Part of a small language model's weights: MLP 320 SwiGLU, vocabulary 8192.
Each number is 128 + 24 x the weight over its row's rms, rounded and kept within 0 to 255. Layers, rows and columns count from 0. Numbers have three digits each. The size before them is the row's rms in percent of the matrix's.

# layer 6 MLP up, 320x128, rms 0.0855, rows 221-319, columns 0-127
089:148149171113137125113101116148129099176146121158149135131141145179121180164103072116104161153143140164119153114166152134128144099139156120137086148151119128153153138133107118091145120148130176116125109124118143136165118106086108095098135143168116124125126114116128106111138093116090103135165114153166153151095144082108140150176119141129154119130170134114112186129093127133126114101102
108:143141091111162142113114134160158165162135137145165132122082144118119137122109118135104129105122168149106116111152147127156182129143127129088145135125123144103147184127147090102112194115121139118112153145109125138072142123098164159108139132055134148152123119153165128121120143121123169126119122140149077125130146129099150127131116150137171137121166125092143123117076178111160120144149
088:150106143119155153132178099138120099102163121149124135113114181107149147162097123141119133158128095093132117120083100146119125147155117104169120156098154165091141148141144090115140137098122153138110099152187125139144065133115134146120145115183129144103130147102139132095146090109110135149099121107142142102095139089145132126147183123162065147137132131149155144104100121127127103127132
093:129148118135140063143135135121178137137154183145126100108130141135116117130146089122138133105138148122132151150128109172107071153092119134130127076127112185142138103144142143073165115155131096110134107138147153133109131137119158161128105096112142153092166146111112146114117099122162127121141080086113089143101137092130121121131091115113086095143114111112132116138127110126157145061109
106:143186118103144133114161126124133134132120139131127125121147084123106107122121117141141119104102147084102114162100089135147123102157080118117123093128145090198135107108144149116130141116128064127120157142074196138117165142167095122135101144116142096105154121118091137152094091129108091122157118117117143101164109155140077146154124130131157117127145130137138124106173136138152155105135
095:162155186104130163110168148105154149102151130206128125115149125141134114153111138140107145127155157171129120066109149136138129172144152124115101112127131122097126132128151124106105158163122126138129146104086121176121117135129089112116102115121137112182119114134131179147145133120185140123150151116103120128112113121167129136120147137122169130137165154089105135134061112118130155127158
101:133146175151076126131155151131089137152128109123141169145131174157125118090122069099156142119082124129136108160108151120138096070098141120136121134134138135125146106152129156107155103188130127134114136130080165176120165125105158116076137157143123134168129122115115130132160165120103117133122134126121132101155146097124164111154110079104150094133113134140161117147108112113136170147111
105:116105137098141123140126145082159165167147110146132127130122118165114160156105163111149181145129129141113121113161153145122110163124152131129130073163116096153133097080103164116129102165133109117131129107179179137127113110123103104123106099106127113153111119168106092091121097113117126116181132150127152125101136076147133090130107116136136142145119142137134137141105165100055130116149
100:104111118136125130099163165165123142085125125100105130130194103096125131148196097106115135098119099164143115151118115164151176137163146129133096124120115100146130146131120126155167178105135133146122148126132103152175121175125115142145134111127145165136144177136116104139144147123136141141105159160072165097164111164135125130121091121137126089141114109136172115138162095122115127143132
092:108143140183120110139167111119140132116123130143147190133075174174150134136120171145119086151130117144120120116111114151139112115131133133147141123134155140140144146106126179131194163140155156147129115138125176118099119178159109151135125099094139135130134162137143172102135141137150093131099116101072117094166153164157119128139125117166087101128118152117144139099107095112143155121124
106:129114159103172124116139116148136137154116095174156117133115130139130101124064139139118135160126106097136112129156129128109127122131136143143122149150121081109118131128115122174061149126108128133115134107145177079147129132128121138146126144158058114107106112163130111167131143126077126117111143125140112057126118117141106157111144134144114135118112112111131088127074136098050130140162
096:131124112158135137131168141113137130172146143151154120113104101109116155099099094118101145129072125098145175124131099115117157099183134136127108103135121125126151143115096162118076130108130145134157165107100118096148188119138143109121158138126091170171150113162101111130105105130152082112139129144161164120131126081156086094151142133109082136131149144096125129136140146093099144115101
105:125147125108118074132120145127114118176118137133126155094119086156111148141147101139155135146105149084128161154117142164130134138162159108137147128123156110176164124109113124125116141156149144174137137083103152152092140090139113136121074120099113123114122146144152149095098095133171093115117118156177159126066138141097115115131125114088145113117082151103100139115103101133139087128097
095:111104143164109148148124122146145141127123102117129129178146115115132121081085104128126142158063122109069107141054151165120128158127146132173117111105125117161127157144143125112162110165139155142132093115126127140143127133061151096123109135111128136096169154154129092117119130125145096179132145156111155101100130169160095102149130092121124127127135128114116156097137108123163130136148
101:126157157155108198154152120112119132092137142093104139150161135167099117119095122152107152138097128141198143154186105111140170150126143106144121151130086100104135158136160129111138142103134157136150127143103104109114124119109147111109148143144151161144133134094134175150144133139090125179096138142125083085140118167136108110102106118096097126129107149149166132133103153109097128129139
091:134129181111139108173131140060122124122127094120109151108147130137114106133105128131133141152105134118125137115159138163119139119092163129135141097118136177181111163087117101129112132150143120154163131120071131083123167171096161122124153137075148172156109104092175085150132106138122127134102112128164159129105134131107102141100124070128109125127138127144118113093124141145139139147163
097:122152083096130122145157096156165137132130190096092140125153152124100150119087185149112103123129112196145103112177138140146107115126149118122114143117143153124151157129115113157136111130152116132111156151124125134088146116108106126103134134088133162117147096148125147144137119121114135096118145147145121173085143099111128111147137185155164106126128163137134121120154162127198170132138
099:058090148119123100125088124086127151149116130119161101149117200105125118127107127123161122121162106096126134131123157105163135131100147167162130152135074136131106166156096172138145082184128125112148117130151137093144116130105134134115108110145114128190113132103129146105113138118140144133101092146114132084143131118161127147087119124134130138141115152136120118115098100105129129067102
106:116148140132118164148127093114105130118117128071121078131172180194132145098130152118119121102126117127135148129153086109100123125131104119171126140144176134099127142127101098181140089161110135125130138168095108125084121145138105136140165143152128127158137094154134147157143144144155121130108079127145090107106167149101148146133125122171126152135151132140144102126158170185133151127118
098:129120132133116099128116110135160118105146126132122147097096144129164136161183101111116085143112100079130155143197139125133172118140119105121158138105139131130140132170120116132152133068145143171137126087096142157152152130158131170089135100115140165095126116120130145165137121124122146161123120113109120165102132104125123122150074121140067112113181123146090131118145076117143129132101
107:101113095150140137113131169107112115133115117124113130186167139137107150134131079160120122127129100159136113151121122090173136130130111108083161148142106146152148160146112164135114154126134135144131128126094116081078114131094115146126123145066140110168112133129145162134152180119185119137150142117133094141115115128122180137134119157141113108135128148221105128135113135114136126091114
101:148115099142130147099157138135139134103132130133097155116151126144130119111122126138152116143108144133080091114116141132126147155115113148149111097093109179120100133110106119166104126141140141134144143143147160144117130130146124135081162124120168124123109126162141180110094173122093123090145065138119103121066128090214160099116137107081098145125130113081134134157129127112169129122110
097:140113172131124165151136145146086144157124102093160125127092126084108111153117095164096084139136145107155105125159101088171097097141092132118128128106114158144125117115141080144104112124126173146136120114096134130130154136166143109149139129122095103098107145107110105123140175123085130165166176077123147101166095149138118127101125108140100104128144146118148139164142142093102118134103
090:158129179119115125184151133131151157130164101121099142126119149170134143129115088142083113127117095104122097172115129148144097130127174133110098127129155127136129165173120139069138119090137131117139121110141134150167087134100134111122107080083145153114125140112152123121105110118138117134096152127167192163093145156093147120118129125099125139134144140145122148145084103169123105100166
111:107174114151132162147113107109072103109121123113121152157110127124153123115119116141178126171113143136148132123150140120133093097112091104141121147139142120063149104126103073122129109124130152166131154134146155137118158152097163175143131111127123168085199134131095097126125113126122134177127106134134111133084082116127147135154150124103107100125118107103150096128168096158125167125124
108:096175138101126137099165153140143118114098124155107108128167177123164136114141084113151107132130106147094088116156101151073114156091081127150042134114136136119136167117073135097183135133144116161130126105147128176147125097154155118160167101143132120105157107135140121122124115133103134129116134134138114144125136126132139121154123161164116155120118115110124124104111143113145124099174
113:146113112143171111125136123073125133120114109079124147124070127142150132158127135138155102093165118135069090148172114129116168132154136131151090147118165147125115104106114118145143100126151144097147105106152133124157076123111149146130160119104118145111110120104147122172143126128126169137090127107150169130132118137113146117106109118168124138110175142139079092136120129129120160050143
088:165138114154118144146117122128115123101144120113140120166130123131119118147114147148081140147112088116159118167161131103122149134138069129057122145169140101124144116132096171114066139113155128146125110135145138165151108130114127146145133170217128105118118140087163111108122066128139084147155155143121142113141128118149109126098135120126146120124189119165129139125139140122147125121158
081:107116114169100168115131179066112140159125129115131131117127133119128120123111143133142131115139146150167103140110148110120114135158124096130128094115128133054160151206108130155138115142130112140155130094129121081169138134078170132083103145170151124129134121124107106125134136148145154165154152102119100141109087126111146116170126112136092103137119107089118125126148179134119104162124
100:131147099131140144121182104137128135094130106124092133090124087163102119122103119101141114119105125105101103136080106108130122089168136093118146120144143133194154160133114114142146146126133151158133138110104089121087134118148145136063160162130148170101097129051124143132100131132153134123115112136135123095152130113107142136132088174149080103135100132132147156102136123126178121120136
099:106108121165119085127179101114131124169132112145051145104145112147146143081112147117136142110145112079107072145112146100107156113102183113173150115142161130109139150144154152129179163176127161115124096108131108092107123109105096136148147132105179120109118125150157116135127102114110146093103119137104107103113132134127159126171130120141112135135131104131105143107139150128089113133144
093:076158124112104134149155145163162144124128083131130089115159133111131152115127160142133128123099121151084100162111124100102098174119142132096126140120110116120098137150185130155143130159115170120078162128089140101095162108076140093137157078177140133163129117158115126156186106132117105132115104144089110125119136141140182142127142107114142117130122125113107138147135132139156125098138
096:096104119145100081140085173166148117158109096148150130119154143143132110080127126125141128134119132124140127147118121162110156122109141130110168101096151160067137155100105109103149141160130139123082120118103169111097135123110154152145088089128105124120129121165151075108146126124107122120130121151155162175103157129116159160122117098130154099131061122128115103126163145150099116166113
108:083091112128087153151136138145108124150123117077106078122110103108136103106156142152173089140098128108135102109128127097126159125178116128131108119127111097121124121140138135181117111158129109147113133127140170152169126129119127132111100144115104089110153096139105172154139124136097103165135095138164136067097115107126169082149102098171118123126157152161120124155131149147101140163129
118:134157142112132110082103122118149100146147132177129109134168144155144158143087107098118137109108147131116106087062093114117111115154149089114137163117116183139147169137107129166105138148123143127086095168116120148105118154109105133132129131118153149191139118100116114107132146116148117102145122091133133143127138071134110103139150138129091141148089143176098131131094085121117111163140
101:089107097102077163137135093128135149146115113150154143140162161133137115149171115105107100136149139099129107110134113148114061070098115135129068104116143124177134162121084147093153125154130128101078148147128136095100138122165117099134123147127107103140123149109139110123146137121127090095155153135119145149141143139121117146156165142125137151128148124138106164149143138111183138070139
086:141140171100097081106094136161110144143135098144111131117150159119136123089113098129127122094122179136113119097114141138114127101069143099153140135162113105116142094061116136114102112096132132087122115118130183116127113111142144135128067156142114118105141106133161111097115134129096137143155122114127110125154131174147101088129127107074180116115138123138125115162128133120141099191126
094:115126097128128135147180141139106138124161158141087072093131130148120100111095081135133130116152105131172101128116141169135147139116135108123121110124127117135133175146163143143162165186113116122104148125100162089107138116139109111081194115110108122124107134135155155113149162104127095105114112166079083117106081109120131138129097130141138115148150131165128154118086148095119146146124
084:116176124142169098137128139092152113145140139151141108124115144145116146107134134125118149110177176121165130081108129066112118132148099126104083148091106127123113187082131096120107149156118124103107099126090086110099100113104137108133152135134140088153137138141130105092136112120148178134099086133148121095110130139113134157123110149145124140167167128096100095100148153136123130149172
103:099095131095142107132141132124118158138122118166143128096154151127142103152146095143124133161102095109126099119100169146140144131133175154120106116118129112126114146110123078105132085137139140147143137156126131128139149144105178138091125118113126180109118121139126074135162136122048099098071126130107166161087105161114110165127170143128108118127103147151141130127149105146137147190133
097:100137089083136125147112137127132142110104178101130153160138120145139161156099157130206128103147114167146171148141138117129150122117147130128148132179111092152122121088061117169117144115129130110095150109131105096115088102143116175125160148109109112147113115132114140141161133116143151097128101152101141118146090103125130144133180134135175139141082101122126132161150110133112142157121
112:090122117109114095110109141168131147175104181129137111098155134112120085103142128132132131132106102152146121103139144202108127092144143124143122148087136136163127146100152105128171084135139128127137174140137138110141176104114127114155105107123105166181132127132118108129108150131134154135099140171138169161109150127104143135111158106075167118116140116109114130080137138126091111083156
099:097105103119107132148154170076135111103160092132067115080107108097145162118089115124169122115123130121141150089092122146124111138100112128131118119114141130143129129131153169110137125140143132147130120132123156140090150127134136095143112084118141094145123139126102151112163138104172138127152113128114088077113099183158124169136088144170100091158100132098137150115127163132115145178111
098:108117143115162073117118093146168099139154153161154120085159160156130140121103112128156146130166137087134152094095085189134136067094140129106117168141122125112121146104129104111112130143110112142097124146135119161132099139116110123150137097090085163127133155133158089122117143100111088109125120151168114145109154134135148132128119137108150145134135148110145132103140094151101066094149
098:114157107113102113099113110115129155110123120117105084128095106129123087109113146142151149124104152136137119120132090153102139187188125133143132092174122068093122099117100140131128110140134101127114155113058102101157124154136108132112150142138116106138145112167091143148104132119127147120103151125096098084141127130125120148120105104162116074133108108129153108082159106115127104112068
113:166120133098127131138160106202126144111155136112169134135104112134118133147158140136090131129138123103177147118108139111137089124126109150093109098136140099106118155144173127158146133105119097155109148142186133157150170137173114113154123132116118065141128162129121195110106128142170156130113160150109102134104112094151074100132132112113161138116131141146139117112128141086114114119151
104:165084138110090151144132131107132136121142111113132163151124124107130155091168137136141130131164116115109145139140111149161131105091111146129114121109092132128160130151157093144128150092144134123108091118159115158117154138102082115087132090094155135126136159106098174183133112101111085149166129134109097102116105136127165077135136136187140108151095130116165097103097108124165111133091
091:164117106138132104102121149134076123115103104125070147183137111092127141096075109151101142137131093153123163148135147134151122133088151120132172118129172160137131121131104102114128112108118120132122093074132170096126158097084057133102122097087142136113096111114141129149130108135131117143153122090106142126156168119126123163069113154130141124115136169115118138115107138118129145137123
071:146140132128148112150107150111152125094152130143085135109126177145116118114076126107119151105168114161152099117106122079124109140111179102114122137120116152138148114146156133137127114159114103117138122122088119081108132132151095123083070131157104151116111080119089094155159109122114111097153155111143132159165110064141120143127189110100109148128067125125119120138115114111122134129122
099:090175134174115144131137099164123129172076134129114111103128115115124133122135164125151096127130143091116130079123078140119114115169126135132156166150139088088134156129149111107168102126117128144083173118141136085158111128142093175099129133137123139137103112138162173152117153130162106142121132155146135137120159175109110117098119102136155097123143136068115126132167127138090153114137
109:121119106157132061135112130158159145104131146119184145117101101119134112124132085115129117125098135118135117142136150101155127094129116138119137140130111155132133144113137129131106147176121100095126130110123179092146091118085089114121141122057109178116122116141190073161137109098137125136109132087151136105162116085089104134152110105138108122148140121145142121122118107151183091118131
097:141145102116115149120097101121096105134099134137128132161116154106137142123101118133148171171153082139098163110140139121098111153132129109129087132108145143102139122125157114114118108119133131151137157122168111121119174070083144127090127159120134175173130119172133166118104100158091151121128122150127068134091169136161101112138137077122134111107081107103156133110095139097137115097107
105:108117093090143094157132121135099150163103099171099136116104095095126152130113130143113145156107133121082128157134169119104170125163098136120140139141139138121123091107149075188078131141119142126098156112135142149125163120159174104143145117164083110108125088109115080114101119123140131107091115123140114109126161120147101137118110163116092143116130111155110121127143063140103132156126
091:109140153148147146124093108110139117154130092112148158131094175145132112128159111119140127116132102116124179113093111187081125153140086121146123161072138127130147134103101116103192146094128158142121121103092137112110149143106182107152108091117117140109150113114151115134143116143100128110101114120158135091097116105142136097166155110130065118117125125159117083099112140149158128153123
100:134150145096149143115178080102103116110133104114136101057069111124130149116111129140142153156144150140140146146133132139111145147133123128109084125129159140134137127135128131137115125127126140109157110163105157074162129160108138133082179106096098184129145154139116121153097165148160154118106111127114170089146127181100147146102141103128089114122118146081166134113123143145126157135110
097:150115131099102170116143105113110166129126126128134114096186123125087104122135136141104137128130143114130128146125146118164158142122132150094114131151076109108118149126175135131150134152167145117088124134128120160132120123131145148080112168144158101068142121137158129170140095117050136073152100125147158139119157146133161152109154130093155099133122179141124122107125149128116159174154
106:124187089117123135086116129118103121144123109092118136157145142142125170179091125103113134131185140117167138107148154095120097104081145103092159148171144104165143146137123146114124151135132136086107138135096130125117146148117103114091153115108128108128162159141146160127128098148063112099182119140119135112118135141110118080181110125129134120128158160133112152111142101130101114153105
102:144107135159112151096107101140118130114161127110095162115114136163118122131138144135164056138098113114098161151144116161142095140128116146177150152111124127133148177141148128127117097162113141146116115140115126119099120118146080162128183150141118117161108107065125121137133121128161116112095110135138166124080092143113108129145147091126110112134112148135171080105111193144129141095110
100:138163152128117129127134116163117115162141126097119106135122125136113172143118088143104136113143100156166116099126160150113114188081122107128194144120139117155120107130137113134151124120132136100114113088140114138131125142054160136103154116112130185157117119098134155118159135141152112167124116149102101095135165151121113138127151127163110109116095157088132219139109131112125121129148
093:145127124117095141136106146087121131084147144119136154127071115099120129109140140137128132134139158106106137205119118142160142121155100136124141108127077150108129154125140111074132121134141148150145086137116117100104122123107126142081184101112097146096133131110137087150129133125062107141146135146147119148094141145105142154130127072120126141134127156169171106109171130147151125090178
107:096145109128177134095168129149111119114145143164141083106142130093117119099145087123185118136159138101194109076132093066135128110106159126107098158136114178081107150138163120123136127128103120132113144146082122106113113122088168127121115113131154140143145158133118146108119108109146113140135119076136123122115133105143145116115095139092152140149116133102140142155100123162116092096108
094:169112116132129130099125139136125115150138121130160151173155169095120092140111149111128097127112094148158105132167176103117107106145185127125139126133136110106141133132148125113122131097096174155143155118155097171150126120115121146112151120116076144169098136158080161129122136141088103152142128143148135140110124133174151149145103082102084141121098104069153135169134158143105131137159
104:165142117129084163106085151132137126107136121140076105107171171124126140077090115132158127099097105150108141118101125090144119130067137122105096121109157146155128092151134141149125160150124133123090128135083123155094148137092144086116147098094154141134106101138120152131110098126136147155108130124140122121114145093124087142107120104103072124139134140103129157131168105160113123173164
106:145123126051098113118160088124155134141116099153119183127109164084134151115149115148143132141161079129131110106168162143118156126096143134106079121127163145145121129126110113114215134133159136099162115109137135126159125115124143070119142095124131115115108134102112125141092144121093130163125143088141143149130147157123163139119163131110071128117100122125108145110140106131116141152150
101:122129076151120112093171184108130137093135151137120090109047134134130121134147162105140164076144126119097145112176100119133148124121140129126172133164129149098134135109152121165115180124111144104148152130174114138179097134123136141123132096091142186129117122108117095117126144113108133143109132105128098134132113098081128128124123126172121135139147119136142107115139111101179105156107
087:083139128135102152116114098104090138123109114105116132132114120146121109104130147126150079111087170136150113119166073110121071123140138093169129134138096146084153098084141102188150127101124117087108146161145134119122093134149136128142172144165134159127167116122108120163141136093133131152100104091159137095105107083107133132137162159109119105160122128153124140155120109126124102099147
106:128110157146096085118120129146168121160131149134090121114096124098144125120107115125112129131137148159136168091089137165100112159107151120128106150119154096129159100153141132131119157125152122139098053089102090126106120107144113094121114143137132137113138127112103114198147125126158125120146133127116113107057129104138062090122116100126159104114088152117125139118108158090119101101119
099:158109100146151165155118148110153109135152104151126095073138165122141186152110098110102080162138124133143141134122149156141135133105134161130122122110148129129130131135155127126107129142136113141196139142089105098127135115164123089105168084069142133169109097174112140134133095128140127112146125127131133179167146116124087151131152136103178143131172143134120136168118143154159125120112
096:191101121157182112141120152121119128166125128137184135102152157096119153145090092123141117134121097062156093184123126139149163150145136142106166135107132153150128140145126117165123135142128146141134118147143140094131177106120150137099096137104089125098096159136076118142162135136144128136098122104165099108117118150147152161124130085112108142107127147136129125170129136138131179121143
114:103119144141119149132059151108158140148153106132114170164117128092128132166144131158107110144155111188147130130184128156128168159168161122159141102111140142136145122121127113130167116111167172173128113146163092089146149146123154115116126100118137163162130109121119113132156120133141153141075131108125155161118165108177134106127153116150113127126158125123105120153180113117127150123162
101:132109179123108113148122115135118147178138094116128163144115099154126139153176154111081107148119094111146163136150169137141127099125184112167157099142156155099144120143097148119097095099120120128167155079135107142124148125101111117103128137138129122143120132091076118169106109133165108138117117131141152123145158134099063146141121117087183122127110133116144134169109152102115117109136
102:098137163163103132107069152088129126118144126082158109147147135074124107134131104116166163163133117144137148160106135145153145152135139152152108137102067111123095100139105163117154093188138120119138102134166094133130111125100151151108143145130130163153154117132162119129119137115076121144123105091118151150133134140182138108117128069084108131136098128113144121144140117094111150111120
114:110153119132092123145145096097159148124118103131136158129098143122130112117183127147151127131125131144112156107166092191109125103129141135136141129111133092139119137131104135162153126184153174083143128154131107141134171181089120148152125141104158111108119135119124098078119165127151160093102111177112128143109133155127159114088083098083133132129110131146126114083145167098124139152126
088:134142102159137117110141129150110137087148098132106139120126114164142171153080137141077149152096126146086104138135125131149147183174130094163162101135123139126147151172146123121119149092140154154120149173161143129162172121127117106138158144103134131123165085131107108157153161137147105129162150136145158127151143099103101099165170172177132145121118139128139138134136143145171148099129
100:122145119120178169169131147097093138119125123115115141131107141080119157113132109142115094159144109165119096154130136109175149149121113138145111093091082145184148095112127128113153120138149118103147099158136102167141158144125165152106138134135168150133136125087173148135149118126134106151126105145102109123109100084103078127129098149129109119130187141127112123104098114110128165092174
105:119102121171133155104141114137137115136157123114115115140145101140157124164099126099110113116161105107162157101148131114128138155105130109119147141154159133119141170152100175168160132113122102127195133153144116079143124161130124124108133144104097144165107121118128128094121114125079160091124143076148168099153116107116132114133178155120145148122143104086076161136098178114154107112148
092:163096151099160113116151068169185129130104092129180151124154120132121137105167105109140105109110131111113130144119152104162101122131111152124148156118119121185122124117109142164114109121097115122182137113135104125114142162154117104105126174121100115138099121117130137169107133128109124134120120192135139094124112157113092118118074164101139142121148149104119097110107161115166088109115
095:090108137134124160167164103139136148098142185140135140090126134176126096139130128117129143137107096168167126111154111143130071110136125148117136128114125131135113121177121158086127132196127092108159143163124105114112139155160154162174142163160128147141121104116130152165135140110087105113120147152149130133106121151132125148114130093114108122141130133162117084128132127104152195078116
102:107146111153106139101121111123146128132114127111104137173095125142154150065149122128151155135151089128108111112133111162099149125126126121109154113109152145086111152100059079145171118142146142178145149088143089127149080109113143136131169087169129131101155115123126132145150118139165135090115149132152158151102131129105139126138127086091122161105121132108126159090126118143107115088170
103:102130107149144152110109180128150123146096119086142120097110126110138114118106135146153146159145134101122120174107115119122143141133059137108166165099136118161130092133163137135132148104131112150125086122115209138135101145109132138114097088102137116123133113140170171123115121124142082135114072131127050114127149149125080149113132121159116131126143102123112108074116131130131136122116
103:150116136175139150157136072133120129128129111102113102113120121175111128109160126135157121135118153121086113083107132073158115134113161089122138109144106174092143160083143137109121137175113099128129134116095146133133114076082091160088133181111125112116112127106122137151130080121168157113113142120144145101107142109073161127132129120127151110143076145121158125125141137153112099116143
098:121133128122085134099166103145144116148149135112146127117126202122129157137136153133138145119139136054152133149099120154128142102162086124131123129147132102092138135165122136095133097094101108121091129141119154116140146123183092129155130138175123109075127166137090158129113189135108121193177100120143133132148114139149125142159115130146105120133106130112146155140115146110148141117081
092:108097108094163127153085099137168151163138081124162129114116135113128097140097120144164141145187156102129174110151121123146153108120095169153135164147109153118093151088157080130098144119132148151149115142126126098106121113166140150112113156118128146189091114128123121107060143118133122108126166118127097105154131091119171110111123142161157129129142142111113101104121150136133114121117
096:135170142131154154114151153115118173156098109142173153120109152153147108132144120112121078184153103159166097158134146098126096106144130161123119054158133172103126145140141111135111110175127152155141081131146171130126132144131140131119148139127123080124156153115132115101148095133157137151129125109158104173115113128086146139136139118145092155124106128101131124172143102158100100108140
083:117107148132077132124162151155123119133140115127094151160119135137169126155105125116112093172146113106130127083114123096143091114146139100108133147138160127188151082117183120101135141181132150111145105136106100113148115111133154096124110147095111135098142117105072085106130138101133133112169141110138159134111102063117103122125104146140111090147136143134130175124088127106093139104132
101:141135176121125166134125160143128100209121137124138109125146100130140149116092120139107111146133114122065126140123113177119104144086130106089163138076167135161131149130145107128134135094124120148121142109139174122137144106117182132128107176117141121132130086141090145158117151137156106151122083117168136130092128136151170100135117151151138129115120150121102088118118096107154177115111
093:097140144131160150098147092104125139115124136097149142100146113094132107089137068121132159159142131083139093120146110126151147099158141134132145168091099131145127165128127126090127157156125159127175104155146135113127148110125176177160154100089089156161132108159152085123124118111084151093138142136173093141118142115165166128153121095109095147155145130122120145129150146142115145136139
107:128140121114117136130133100099091107149134096148100145133115107171154131150131088135087076122099162119111128145105167147093102124128134099190150149093148094121153191097130120165143115129157164134116146125092135122143169155137140124146160121111089159160152132139108161119111127131195098111128121145110118071098097092149097145138126139136088130126120126110119096115133154126131129149122
105:138158101166103176116150145171129092133101093135123097133166116088133132154182128117107144144132109144152090141181116148113173140114137084094114121116125113077169129117136142112132183127139136115110127139148125109162105113098164116129137083091162150072176128145118108171109130125136157137133124100150099137132165122095156121159117121122104116139125123141166159130140111120143132126154
089:143170082088158157148188140098140120106133102129130111160105167101114126098115147145130191115125151097138143129134139116114155174116125141105142104113144111140133116114150125142090167130128144120142140129087115107123122138127123119143150179161104089110167115117150144137150122136155150068135138189157139124157152196103105130128101132173117135126161138122098145095126138110154130119117
105:149158164134080134120093143125104134141125108139163120135120144142150111184084129140113126106132171142162163112138130126137160147161093120121149143170137101138113096126122148095129165074148159101135129127065122152163109139147077119115127113133107135163104129117136107127133153127061138170155158117110119121121129126100084132097157110088116145128136129154107104129107103097138096121177
113:113135082143153114104148161151171138118075154118115155136129113126138079146129124120113135090144066124157089158163099154113146138175159135056108155125140089099150106118114129108129143142120152120121111115127131087134112123132122089136109095135113173119117102138106107126163116130130176144090144146137123110109124138149131128094100151137068122133091126133134144150112098094082155128123
094:123139126135131139159113129134159132118123109138142138113124119139108105155179150139136105122084108117134083091069111117121125116192112169099063121108118119078098155117103129106128155174137112117164137138116077170128132153167133150137118129170118104105130108174110165135104121121137130127092136145123116119115111145108104114085123154099114126142073137108104108099148137143130104179145
100:108127158076115113090123143125128111122136128158171150102127156156130117150096126106096108099116061110165085126090135124128153090137124157122118159169092115135122101117138131145052088122104135159091121124149111140111145139162159116135113148147147096155118119151194141099119124127180162139095157090139110131146136086166125107139150145121139119123108112113139127114119135117128161128134
119:135158132160104158111132104169114103149149113127121106138124089115128139161114147136083149134140155148114082132123128063130115167124080108168136112097147149113135127149113133133083117088112160129123148150134119152083121142111106151136158109149168139123139162100116167137125125123131102154107108050122118165115096115080116128158123134129100134129174116154132109154114093155150105169100
109:121154077143139150149118120132114111125104140154141118101067133128141153125149175147118141102089128137135179126141137132127154156119174099178175132145172085124158106119093134154120170125134124124133156135161145148121164158162112085105132103132104132115101101113141132125149136130165113150130142136151094065120113131109167141122082157117101122120114153126127126142135180143099154154090
102:116095135176122123166173090163142110107116136123093145090096143114124128119136149168142115160097086114112139146109095110147112105127142119165153091123146136137153161136098153147115109159133114117188092108138139139142128108123103136085091125063136126097144153162113112130094119128151057151147144119110117132124147128125152127152151079104136136106116152158139150125146173133097105149132
097:154077131157119138165133127153119136135162184107172139120135115106103100102119134157096115135128144146133118106091152128166148132121115133083161124092129101149110104093148175144095147136158121170127087141113166143114105106112125150175124130151142067116129074149108077124133104114124161126142140126125142103118139142168117162097157139124134127132103130145130080139113096123147099116176
114:109112118176108118152089120199117158122135160090139126108169109085120099116144117127122104123095134153124110120061101102197079110092110119119149106112094150113124121140146116110123089147114121139110132157145136151076124126089149163150159147142135091181124095131151108100120108108127111130139111113080126118124125133110139124129130125110144090158150126154175096135127121127135136125125